{
  "intermediate_size": 1152,
  "norm": "layernorm",
  "positions": "rope",
  "qk_norm": true,
  "bias": "none",
  "init_std_up": 0.0416,
  "beta1": 0.95,
  "lr_head": 0.00428,
  "max_grad_norm": 2.0,
  "schedule": "wsd",
  "decay_fraction": 1.0,
  "final_lr_fraction": 0.0,
  "dataset": "wikipedia_en"
}
Each number is 128 + 24 x the weight over its row's rms, rounded and kept within 0 to 255. Layers, rows and columns count from 0. Numbers have three digits each. The size before them is the row's rms in percent of the matrix's.

# layer 4 attention value, 512x384, rms 0.0291, rows 129-145, columns 0-191
105:120128118164099109130114128157097145180144118126114119119115115118147174102148109140100099126116121146109146105145158152114098134147164137145161120100129132130146142101119154111138152167157109170156153133091108117142181113120081148101117127139112141105124104146148132082110149154109164155142163112095128102161097120145091131085125120133128151126128148129135151172170115121112118180119140109061104129095108120140129053144163122116153135130094146172156093160156146163101161096125113176140137181128106140161113092072114119107101138181109143102156176137145114136160131150131096175
097:105123128117168145105137135108140149126119178118107152132159123095083149162103103114099148117095121137134097102110137153139158153097141122126129113166106153142116111144144127120139089127149160123141129102176136150101115098126104115164143117140137179113175126163090146162149100140111130135113125097072120136114170139162139112147167111137146147086129175119125108147129113126126166134132148114115115121133117114112111130124112085103143080134161139099165111170119099146152094114110163127124080120097119133084124106104108113164095107129138123106116179163139131134114125147110091158
097:173105140133128140097110161107123125106121162122095136164147111133098154097168116103103108140107147169137122084133140121087134180160147096102095180151133128117130115090145151143142161123227141121120103140115112110095138149149133130093094085149139115136111133125108089132172146118108107111151099155100160167141127117116133114145149148134168131115119140103126120094194100093121123130119126114127135119091133166100098096129168163168097123154125137142129107134149129162103166103124138130118114091085094116134126139115134123134137099119110119063170159113108121103192133088175141153
098:160117152159125159118114051122157090091147129098145143134132147128113146158156156116128115095163082123142104104142078140130130153141130127129168135158139170148123169156091092108102129132118184135141119115139140132086145149143127126166176098164141166109148161087144163132127099147103163126156119152179115077166155116140113167167161148123111174133085102097132135114105131126134124162129092114150118125146119176144119152137090144132129117126120111120167138136108118161096087153141148144132107126149143101145130087103138102128093112143142182113124170151137118109096101164103110094
095:107138075133079135162106124138143139158124129105128152126115138089119124118123177141144104147116133115142137091113172136105152122117161143137152126116132132133118112123129155121129125127139135108138121144135105148135087142114095142167111126128122160120163095164113082128150139112145152146106134099133107083126114106141147118097140124158092141170135158069110093114136172096129138118092161124153176159138105125168146167113127097125121110133159127141077142134114125107150120197158104151135151163106115114081116116110141152134133134150132104128149108122147117116146123108095149116
098:186114099102100131131178122118109162135167148096083158129098149130117139148119106142150114132117145156097144115127154113155147099109092109097118099153150099143152115130108138155126115113172151112131151106158120109116134155096107109130122147120075119106141129154091138142081165119154159120114139138114137135110125158111160165129110112157103145108154070105161108075120109134119165153112132128110173184130130116112163144118091166133150150140106109107109152158141125091105136139119131129102154109122121162115108097141099073172153122092157098136126091127105135156122126118161132132
106:095140123145171122137104139101115142134146138133109139192103157116149138149127147130135114133159121137139109170120111148129129141131119158118126118149130089107077086106158135093102144154165140123150061111133139103116102135148075098107128094139155149097149073113096144142127131132099106091128116139091122162126130143109081113146140099174160133122141151101148135166148126083156103148148096113126132149178152127121129100132122150116115144125111089165136141106116114090147136129116100132194091129167135062103145104144137146150102079137125092115104090134103143120169143134132107166
098:122136142124135138129152139125141158144111141061102135127189125143158167137133143124135134145142166123094108096114128086085085122151128153108130125100146138163148121069114122148163149103092110126100142134134139124179147146139191153141138140121152107064122122126186144102142131157133143110116124101151146100128095109083116104171122140122163168130131107119116097107095122157126121137122155113138142116128135119140106150102166132117138158131122135100101129134080080106111111098115137132132153087135126147118164131140117100162094147134115111151179188126099169143143125131122149120
101:156180125138138086148109097127105162147101119143151133145108155126152154086129164112143123160122103149144148171125150086056155125069156122125112138114148115146095119143145121116130117167101083150120162160151120134144131126096094112099092174120123142118129118154120149134078103139109132116147138128123155153130087128109136128154093100136132140141131133121109131080169122096101100167135102105120160144136112133132131129159169086132125151133104110124104095147089148093106134108138151129138155158099155182174123178119122136121162125168136121113126120126138146159122094148162117118
106:134130181110128110110130122124153136096119172161134168107140113108137100145154076126098130110132131153154131150153151160134091107119154100084102105096112086118109127091140154155117129090142135146124082114155137100159122156154088110173155175134170155128146110140113140084163120098163149112138113145173148118122154117141146133109160120131155155112115092141130136137083174154162086139144124087131108119109166160134094126155092112131136135109102110114110147136132105112158182128135121122154095151126169083124120113121116097136097185117135084160125117133168127153114074176121125111
098:116099096157158136086126136126141199122136109168097148101156156134137128165160122112110084136163151115153118108106080135136121158109124122157128099151145132092150120131139104138112139146100165134111088161142155098118146142124126141138115129129140178106135138109109163107092123160108100107080108163120146129154121156121121114138142155142132117140114096146114115106130178120114119091154131131146080125125118097121107085177118123099141116112137129116165065119158094079113135122136113138125157114189084080139130140121151083120175142105155121108121140169170111123129166119134114121
105:176138112157120143117109126120094154111139158136119134166125106121111165149121100178122144104074103124110126110102123125139148119107122117127136111108137104068151198155130159135101123125176151122154121119123132161103092135135086150111119192157143114121144142146131193155120152149116141099145151151091099092109152110146078159125135182140138126103128117145125098130108153148143107133128138143085137124118161154103101134130137135092149105145105145119127129073151125128150129141123140149119105116172145087098137120119140116132078109147129137141119088152128129131171145132138108123
102:142129086131145152160117109135121092116086123139118116124136139161134117100090099160139098127123166138155102118114150103156107142148085160107102135157085127128137108137140090145070126120107150112110128120197183098147103144147130096080097134122135178153112136105159142118157092119107137114151099129134133143134137116148107133122109150133132112100099147141132123199168102138147108199134124127129170153132135121110144125094101116119117091130178146157146158168146151113155112142110079133133143136105102169153084143133125141175122138156157065123134128113145146140141137106148125144
102:114109111101153097125148143109123109127129163149114113117146121148124122105167117119135133120109063087137117177148121106138114080144140154137157134130116144092135139129089138131137149104126163126143093134130179095156190128083089143103158111092141123114155138089106136181087191131140135104168078123146162157103110098122112127135100145126125110075148105136084117161153155101132167154125120090100127097123131159124152141129173125119119144155138113121162076131123105128103168133101118139146143133159147131096135199117129083123165113139140099180108142137121108160115144121107122104
100:152106133110107113132125157094153159120153118159130149081124115122143146158122122146166143117136111159088149132123090149095108096171179148092132132147140114168104151161114143100132122121103100120145113111128137108125110171108158108138144125144124127151157117120092140085184142115180116120121163135113143108162067116132080159140146136132142131065114159156149121132130138134136102154128129103204110154107073116149153116156172169115103125114096130106115147140110128150081095101124134150125148080123133132121127091111112126056135169106115148138125155140156120097105119100114107160
099:130119123095120092128131150120117138094135112088171135126060134158155166105116144103132131131143153140117134133109127147081175120164115157150133147150186163190132115168090142139115151115101085106131109119182129154103144145141133139118135160104096131100133122130118142173137125106114116137181150104104131136128111144099100132089131118143109130137110085073154078131099166167119135150138152144111132087141126140135143122167150134118117146138121170165117105132146169126133155137119095100138161127145139126144150167117163100101116106103128133128092168066140128110087116111150089097
104:151145137136119149142142127158118113083137125101153117138115129112141178124064169130145130120168126103171172172138098138146160094117130158112135107096108106145084133125117123106122168133102113140140115117131150116088104134120105150061108140103111126138162163169144127133093132105133166117148134144160133170122133099134150164091137107174135121091141122104132154145117160129124126136129129160160130149145094108124176111155127131116111120085123122170081148132105176124172119164087077111140105113147171101125121121109126133123117152138124156111113153107153137141115140120151100126
# layer 4 attention output (transposed), 512x384, rms 0.0361, rows 129-145, columns 0-191
116:122138132124094151145145133173129125149148119163103160090193149153179115141105168154141121121131131106162146108124117103111108097129130165098137137095125159133098122098129115134114165165133148120128117089108166170169142125138146104102152111153133132136112140160110131125135140137133115149120140154166171113115164152136112124113111107120135125140098132179138120134100090132145106118124095119105125166160094121139138077155104132081120132157141153165130144164095108121079122126114112106109134107157102136151086096100139097066128131120099148105110141138084195157159126151112159050
100:141069138134159130110117074121174135114128122156106118137125139128111116142093136141116124130180146108121136106107117114116112136090098123145146119132081125162157125097128125097143140144143115171136111095130161159080121066132117107149153132115102113135127123151165117104132159139117129159091145154120152100179114094105107107153134103164144130116114162117113169157079117136122165175152079124119130145115063138109116165131145105101147077075108124133102108097080121110119120123146170126128151133134152128122131133120101160154107159103123129110187129113106138144118108123170127100
099:129136129130133113087123136092145161140119123155127127135126138130188119160132107135136175124085127136130096093144144149123112133123115117097133160105170117137148135086108124108137146160077151152115123124063186138147129142122176145145128150101119110138121116138127121089149158131094112150144099087127124140128131156151125112135161154145133111145143091080135142148067098110133145098168144131152131091129181166137164120094114119148147153135125130132113162155106112108099147091139126152086109079114136152108119111149115127170161120107127151175110162116099161121150149108202114125
107:139147151146116162085100102134150093114108150090130120102127152090141159101151123157137150099107130108132132141113120128138147146084138124149181125147127143160143107083131103101163114108150168148123155131134146125130082113121126073127161175171098163122170145135163106152095140129095147130086138147154135150147112124188210126119123129173143142146174113144120159115089116091134138150133088106149091129112112126136105101148158146088101127119095122120096093133131137151126086144154101120130129124119126154157141119143116128152158119107085105143123155133139117120097136143175112116
105:108154107130154137169122122117147148117120134124167089135169147154114139133146119120136108117165111154161149155141160160110154096134130126142181126168108158129120103141076149093126103164146118117131156099132150134134164141139171170104107091135140139184085143129112130091117118145133152131175145135155129096154096137093129140117073129114116167113129143153110135097133103091142085151093139139115103144119120131062139132122166141147121117205141154151152155087112133120127149131142100152120138114118127059111132120112122119116172131117125150120136116118146110114121137118121126181
104:107127132121073130135158157122110100148111115111101134124125137091112168105070183113120107184102116131121134126102124138116139143151128143133149107105133116162166115151152194161135118118153144152113121137150160098115132146147152140159160140116124156126092172103159117135088141150172149137142130134093120160135143123174150100139097124151130149094115082159139115136115087091113133103124115133108115187118151144073108152144134130172128142117116116133133123091137100093109152109132138068104113098099122077102132086151103178182097133118110120106125116120124163149115108104152102141
112:136107123092089131077108105126089108108059125149116116128168212095152148100132131083141133155126129129105116113158070144160147108090147137176127156146167155149157112095140168148110159087110112147154113127105099127107139130133127165138125141140073148164130103143192098135074125097142114137150163134136127110141099144124088150115132159132144122177160116105138159157117163081118120141112134133120091139120091151153129178132086128115155102121166134142112136152100113149133160093154179139124109119129126136097120137142136087112161076137168083073135135128136093101114127120126131147
105:140141156165110118105136139154112139137174131109147119092133100155073148119116126116094125149133117131161143143104156131124088134095175123124133149126132141146147099133135135129128101124104161183152142143116159174168135129153140096102147109119116146102114201073147141129157116145134101139090134099130079163149119170174111124167139150098103144126111104137132119171131097118114107083084109118124137141130101160147105112157125155173117160158101122076136138139125128089180119143122158098138154127093112127125116151166134120118113140103130135113101115109105159151131126138107107117
112:121120139123136095149120142095063140115128111143093101134165108138119175137117127146147120113137100160168136138136124125103161125104091140097130102116106157113161128101126124127100102132163139166097142132146104114184146146130094148135106128131164160096098143125133150073115178149150144121095151096133119113113146140138118115142122120117143164093100111159150123147125095127125089129088149149136108154136097083131155083171102111192136158150142131128134137131133138125134172089084140099092102112130118147134137123117145135112116130118145133078120129133156127130082119167139126145
115:129109104136107151149142104139127113103134165136095173161115167095135103091135114095114133134156162106131118092139137130129134150112123100130117163128118099100147139197133148107125154107116120093122099172184086157120126136111086088158107166102086096090190111079152122119139134132143121130166109131133158119093123133093110106094090123115140111125103144153151123129100143159111126163143116147156075143106128118134110171136154084168118110131112100125138120119100121153083138161115117148153133126114122150126093146135136101123104111145136119120149105155173089143123088133164156146
109:122153131110118126108152127157116080083162126090144122147122114102119131147167127139098103100140136134139087102146137131132126136113118126113157068127104135154109139113141127122111098128093127146135095144109137091143128187114093137100108101127138094109113168151125135127141145136100118170119123079135105155134112137140175110143139110169167134109085152127083112129138140121147105138162111126176136113192121132138122157110158157072131104108129109132134132122100122169137092144152141130150141102138116157130121138148136076139106117106115128115115102146153051134129124140144147159
112:104140130118126143099160104109177118156125111144111175122102136127137125099137101139102151112142112131102160130107139156071124121109138117139163167101154111095135101127132155070160095123140118107159132159125104119095092173117116136161133144127139109107165105137140157133147141149150140156182118138137142105139148145129140116111127122126113109150146145144122141117091159143123167159109101151137106101117066144146106136114156148118110172118105145113100101155107156122093136119158208134132132077116156117067085174127142093105137108098119113122141105119117125144068149064118099084
112:140121117092156114121102117110134124157118129123094163157135157110166118131125123159164156105115148139115120156112105132144111117139147105170110125111116093112153124113117126119138192073148107092112122153132124123076102116128087166153093182093109134155184108139130136116095114096123089150100112170122083138147128120122114124141116127108126153116115144161148166155150165104097117097106153141167171126100110111087120123137108102156140110095126127124146141160143118110146122114110197119112145128118113132147133132124138170128152149164153080136155132139165131116136126129142149102
109:131096113129137153122123125117101101194152085127081161153124158107108184111106121113128103164106140121136128085176151116138118147157173121094123133155100098152133147132162137090136104110103087164116112134126135149118119117111111109122097150102112126124140109113118126133120099125101127101098133139144162107147165131125081146130127122170090120145103096148121113114127086097159151110102109139134130160124134095197155091170139136110109173134151150119116129085145134150118163159125109144130142095135146122127179156121135160112108163132165123112165085126174140122123115118118130158
105:125134121142107140110087102127092109124138124110141152138134136117068122139135163121126125168103134098120095097156107092147175120099144127119143163100100122122158179128130120109090141115091135130185176115148110131140102154139142082111144159150141111117148157116126139152148122143156124157129129120141124061149116177124123123107160138117111107138126169092117128119142068118119127137151144096162104194130119106142129150156130116097117137118128163088128093120149092110135096138151082093140117122110129084125076109161120082166138123128045126151120157157106133173170126156156097096
107:144102146122107167157148162145129137161117128126125170133166103101138126136135101129133182179106089157167091129166165152128139147130119130096112098130083119116124122107098148126125133157116150107114137130152120109162076156127118111087113126116151113079099122140128166128145185130158150111125111171080123156133142158119109150120124117116129126099140103106125094118169151149155130114073105166133127117150144141104118095130122090111079110157128125170125110096183111139111135132134100131110147088119121136169165119130123116122158105128143141152150164142179181138120106133144131105
114:115112119144136123156141141122098134128089112112135142136125120108121104122180128100131129110139105128118085186109139117152125168098135139127128115164136095129153127098123122132077120129137143119114121122114100135146105146095120141114130166143092142123121132131154117140120135123130117143150111168112152117111156149131103106113104116098122142150112167159126076116163096095142158142140148137101099166114130088134149136127116107108098181108135123111080106165119134130138139123119153129124109154144099089116124125125117111141132120127099149109135146087176120123094087136140122110